config.yaml
n_head: 8
head_dim: 32
qk_norm: false
bias: "none"
init_std_down: 0.0
beta2: 0.99
Each number is 200 + 20 x the weight over its row's rms, rounded and kept within 0 to 999. Layers, rows and columns count from 0. The size before them is the row's rms in percent of the matrix's.

# layer 2 attention query, 256x128, rms 0.218, rows 214-255, columns 0-63
099,211,216,183,219,181,202,191,229,213,187,212,193,197,206,215,225,176,189,220,191,185,165,206,161,196,193,189,186,198,197,213,178,172,184,202,198,202,174,219,210,199,183,199,203,147,224,191,226,192,197,202,192,203,207,214,187,172,175,228,190,223,215,228,171
115,187,219,219,182,194,206,251,197,181,195,190,234,198,207,170,188,196,185,177,166,199,205,225,212,193,161,177,199,187,222,173,195,226,161,211,194,219,212,177,210,182,193,197,205,159,176,211,184,185,200,202,214,192,208,153,173,215,215,206,213,213,207,182,209
104,211,201,193,173,183,193,196,205,218,207,205,193,186,193,188,174,226,221,232,207,170,200,188,226,183,193,193,185,228,261,215,177,216,168,212,185,191,187,194,157,167,166,198,203,197,228,203,183,216,189,222,235,188,213,194,194,201,184,184,208,212,184,180,214
094,179,201,201,186,221,224,207,218,217,264,173,202,201,196,181,207,175,176,220,236,203,208,231,219,229,195,163,192,204,191,203,197,217,214,176,168,184,202,209,214,235,188,202,167,174,214,206,199,187,205,197,223,218,187,200,212,200,211,211,167,232,179,189,198
089,212,210,190,181,183,200,177,168,198,218,203,235,194,220,252,166,161,204,205,183,188,201,209,216,222,204,211,162,233,179,174,153,169,229,184,204,175,207,192,192,204,167,167,244,236,229,187,205,203,189,217,226,200,215,213,217,190,162,230,197,165,187,213,220
104,159,233,176,212,204,199,209,190,221,214,207,233,216,221,186,244,212,224,220,217,191,196,161,197,185,220,187,229,212,188,201,196,220,199,253,219,198,218,196,202,198,173,184,191,207,189,225,238,236,197,187,199,234,186,220,183,181,183,224,205,210,232,226,184
093,226,219,212,190,201,207,207,192,195,215,234,163,226,204,212,188,208,219,196,208,213,231,224,183,204,201,244,198,198,210,181,208,214,200,227,215,218,196,194,187,231,218,192,216,212,166,158,219,195,198,219,195,184,236,179,204,230,192,238,194,215,205,218,189
101,182,230,191,208,192,226,226,166,170,170,205,173,188,198,209,243,224,204,212,182,185,154,197,216,202,215,220,199,207,248,199,179,213,230,225,212,173,189,214,213,179,192,208,207,168,214,201,168,178,185,214,189,151,247,213,206,154,203,218,197,201,208,220,191
112,187,201,213,196,159,221,237,182,231,189,203,192,209,191,181,212,172,204,189,159,194,181,181,187,232,224,197,208,197,179,191,175,174,216,197,195,163,228,163,220,186,178,216,191,203,207,161,208,198,186,214,222,219,206,189,200,213,225,241,230,216,200,246,156
102,218,195,239,199,163,195,225,184,187,189,202,183,182,196,205,181,215,206,167,181,213,224,210,212,199,202,193,204,184,218,182,210,197,183,155,218,192,192,157,205,210,192,213,179,201,227,203,174,203,160,207,195,194,197,217,217,167,205,212,280,203,196,208,213
067,196,201,209,184,183,181,181,164,248,181,196,201,218,188,196,234,243,207,182,212,192,221,199,195,180,216,183,186,199,185,185,188,201,194,209,174,211,188,192,212,199,184,182,167,189,169,223,189,196,161,231,202,179,198,217,213,196,179,241,184,196,257,188,230
086,215,185,182,214,170,217,216,206,155,202,241,197,192,191,219,179,209,187,215,196,218,234,238,211,213,169,208,206,198,186,168,226,213,191,190,223,203,226,213,167,191,189,207,213,203,187,215,194,202,230,200,212,207,197,162,200,225,237,216,206,196,168,197,194
083,187,232,206,215,196,210,180,155,202,226,182,198,200,190,208,213,198,231,207,181,224,181,169,186,195,209,169,226,214,200,209,215,201,208,232,214,239,155,177,174,211,199,177,223,208,212,169,201,188,199,207,170,211,190,211,242,218,191,197,196,191,189,197,183
087,211,162,195,206,231,184,194,185,200,193,209,198,176,234,224,206,184,176,194,205,211,219,209,207,216,196,192,174,205,167,214,175,195,200,211,181,222,157,180,204,190,184,199,169,207,215,229,197,209,233,178,176,198,214,245,180,203,210,189,156,197,177,220,225
091,225,183,195,210,213,231,179,213,181,187,192,206,165,176,186,204,167,173,201,212,209,199,207,217,205,207,208,206,199,198,189,169,219,177,192,177,180,223,178,208,193,235,209,223,216,203,195,222,178,229,237,208,211,223,183,193,195,170,217,195,214,217,210,198
094,217,206,211,223,160,190,183,208,205,186,214,200,248,158,219,198,220,182,206,204,160,222,185,216,189,192,232,195,218,191,200,204,204,201,190,219,171,210,223,184,198,222,179,185,171,182,199,203,219,179,182,164,191,188,200,196,181,208,200,198,210,173,161,219
085,209,173,193,207,184,207,187,188,226,190,175,211,212,201,214,180,188,182,191,193,231,180,208,182,221,170,210,182,211,176,184,213,194,214,209,176,248,203,165,160,212,210,205,185,193,216,212,183,206,199,193,211,208,185,202,210,185,218,180,179,205,212,219,206
103,186,174,231,225,199,189,187,184,225,223,185,174,175,182,180,213,202,209,206,193,168,219,220,232,179,198,170,207,205,200,217,227,168,203,203,209,179,202,219,223,230,208,168,198,191,186,178,198,203,206,204,218,190,212,201,214,166,230,236,176,176,203,208,190
103,205,203,158,215,170,208,207,175,184,221,211,186,227,176,229,184,208,217,231,202,194,211,209,206,209,171,178,197,190,191,194,221,188,190,205,230,225,222,216,210,197,154,190,246,214,175,231,198,213,213,184,184,207,193,194,193,232,251,213,209,185,189,215,196
100,229,179,213,188,224,216,200,231,191,177,227,216,182,194,191,202,182,188,165,211,205,218,220,215,208,216,201,218,219,221,181,161,234,219,196,193,178,251,210,179,181,214,201,190,179,234,189,217,210,214,214,205,183,229,169,181,192,195,176,159,216,168,196,205
080,215,190,225,175,216,180,213,167,196,226,195,194,217,187,212,210,222,231,208,188,200,210,199,188,208,210,156,201,226,191,191,198,206,198,203,189,188,194,148,181,163,194,246,177,166,192,213,181,199,213,221,229,178,214,176,216,205,202,179,185,178,188,197,198
083,174,217,211,190,215,163,164,210,195,210,185,171,179,216,223,192,208,171,214,182,225,212,207,157,206,193,182,186,211,212,198,202,201,193,195,185,188,162,202,175,184,195,204,209,185,176,197,180,218,219,209,176,213,171,177,247,226,189,203,238,144,217,239,210
083,188,211,220,201,214,221,169,180,184,206,175,178,204,240,205,191,210,264,208,161,160,180,179,207,213,192,209,222,177,203,209,230,167,191,214,224,201,181,169,206,233,214,211,208,216,217,179,194,163,191,230,209,203,199,209,207,218,203,217,189,193,211,223,167
091,225,216,219,177,182,187,201,188,204,190,193,196,227,160,203,201,171,178,153,225,206,192,216,212,173,227,187,207,211,176,180,215,235,211,206,212,199,197,201,167,174,209,201,198,162,200,193,201,189,169,189,204,183,172,157,229,182,209,201,187,188,162,169,220
094,196,185,193,203,187,186,161,230,186,213,202,199,195,172,175,207,170,209,181,214,199,209,175,195,207,198,170,209,186,231,185,192,242,191,182,209,196,243,187,204,190,187,203,200,233,216,203,218,190,205,197,188,198,193,241,232,233,192,207,195,205,226,174,216
093,187,244,188,226,238,198,204,193,190,176,184,185,211,241,213,194,194,203,208,176,194,176,172,175,172,206,191,188,199,202,195,209,162,207,213,211,186,193,207,204,192,190,184,196,198,230,204,176,222,170,232,221,183,167,250,224,195,183,224,178,191,215,207,222
100,174,194,201,217,205,193,195,213,200,201,190,204,183,202,187,197,185,204,171,189,230,221,212,212,194,183,220,182,203,189,205,164,214,194,207,230,209,215,215,200,181,181,184,230,248,208,193,208,191,159,215,176,163,185,173,205,194,200,191,197,191,186,198,177
115,192,184,224,182,204,209,204,213,207,175,201,223,186,185,204,205,224,236,171,198,179,174,183,166,178,211,159,198,188,195,168,246,223,194,232,201,206,197,180,210,213,197,174,194,185,212,194,217,178,200,221,210,186,192,191,216,201,217,178,216,224,249,206,210
094,185,233,220,186,210,200,175,183,229,210,174,219,223,219,207,178,211,195,195,187,223,217,211,171,231,194,211,180,204,164,213,210,215,215,229,198,209,143,189,186,232,205,217,166,180,230,205,151,189,171,216,186,202,174,184,246,187,217,215,217,201,200,203,210
095,217,199,197,211,199,205,201,177,199,209,186,180,186,204,224,191,194,206,197,199,175,190,238,179,226,206,214,197,208,191,201,182,193,212,185,215,206,190,181,171,207,229,194,234,187,183,195,167,195,239,170,233,202,231,208,179,184,219,182,188,188,195,216,203
104,188,201,186,235,208,194,164,228,161,185,207,191,203,197,230,212,224,192,193,259,231,223,162,222,218,207,181,207,215,181,160,189,200,218,161,200,221,184,248,224,181,169,203,186,211,192,200,229,214,177,197,179,225,151,234,219,200,213,163,213,189,178,203,215
116,218,196,226,221,191,212,209,197,215,197,196,190,219,216,194,232,204,192,185,172,221,170,217,231,213,192,207,216,204,224,203,211,201,145,151,223,194,189,166,220,207,207,217,195,198,161,210,206,196,197,203,182,187,183,171,192,194,228,195,227,184,208,221,207
090,210,205,227,193,203,158,197,201,211,187,236,193,189,191,199,234,225,187,211,215,219,170,200,203,206,180,226,188,182,188,192,173,190,180,185,195,213,188,199,227,208,206,208,167,202,212,175,240,202,166,198,188,238,221,172,205,175,186,198,179,175,227,192,222
088,196,190,182,225,206,178,172,210,182,191,226,190,189,159,202,187,182,216,169,203,171,205,201,229,190,215,226,205,171,224,207,238,227,195,179,194,182,234,198,211,194,212,182,203,182,193,214,213,198,215,193,204,181,203,222,127,190,217,192,261,208,180,195,159
088,185,203,175,238,196,205,200,208,174,149,241,231,196,231,184,197,167,195,170,203,234,202,183,171,219,216,216,162,175,183,214,201,184,218,213,178,187,196,202,226,216,220,186,185,192,194,185,204,194,201,183,212,217,213,202,200,196,217,189,239,197,201,225,204
097,238,149,224,208,197,210,190,225,194,199,210,207,220,190,186,201,207,199,208,208,153,206,193,219,184,192,208,218,220,227,186,189,202,212,193,193,180,225,177,180,216,203,212,173,214,225,198,189,196,182,211,211,186,197,207,169,160,210,173,216,184,230,206,228
100,196,233,225,189,209,197,204,175,189,170,160,199,202,245,209,203,214,171,179,212,175,242,226,208,207,209,181,198,234,209,215,186,217,161,202,179,237,202,221,197,204,207,202,162,192,184,216,183,232,223,212,180,220,218,197,182,251,226,204,209,209,182,204,197
089,200,209,219,215,180,183,193,207,205,202,184,195,224,193,188,179,173,194,216,171,202,233,200,190,214,200,197,195,191,232,180,206,144,230,223,221,232,179,192,192,209,207,199,205,216,185,218,198,191,236,234,187,145,186,230,186,205,208,225,212,216,215,200,178
104,217,187,200,211,186,179,172,197,162,170,182,205,209,200,176,202,233,155,224,204,191,183,191,194,170,226,169,185,222,195,197,241,167,210,202,204,245,186,210,189,186,173,204,179,168,186,206,195,223,169,185,212,221,188,187,205,155,224,178,213,214,191,166,176
080,210,227,196,221,225,181,195,205,179,199,158,192,218,190,190,200,197,179,209,215,216,229,193,205,201,206,141,189,158,208,224,207,212,225,204,164,219,195,201,224,183,184,183,198,206,178,208,200,240,212,266,183,207,188,213,163,231,206,203,187,194,184,208,218
091,245,178,205,202,185,225,233,221,197,194,147,167,207,250,173,218,205,193,194,200,208,204,168,210,167,186,159,189,195,164,205,171,222,191,188,175,178,201,171,184,184,206,193,179,188,202,224,211,186,177,226,206,202,193,191,210,221,191,190,145,207,183,163,212
100,198,240,228,172,202,196,182,211,225,221,196,181,205,186,186,227,189,197,222,207,189,202,197,218,183,187,210,201,200,183,197,214,174,206,212,192,192,169,172,191,183,170,222,181,177,192,187,191,224,212,198,194,184,184,231,165,204,174,204,206,203,228,184,164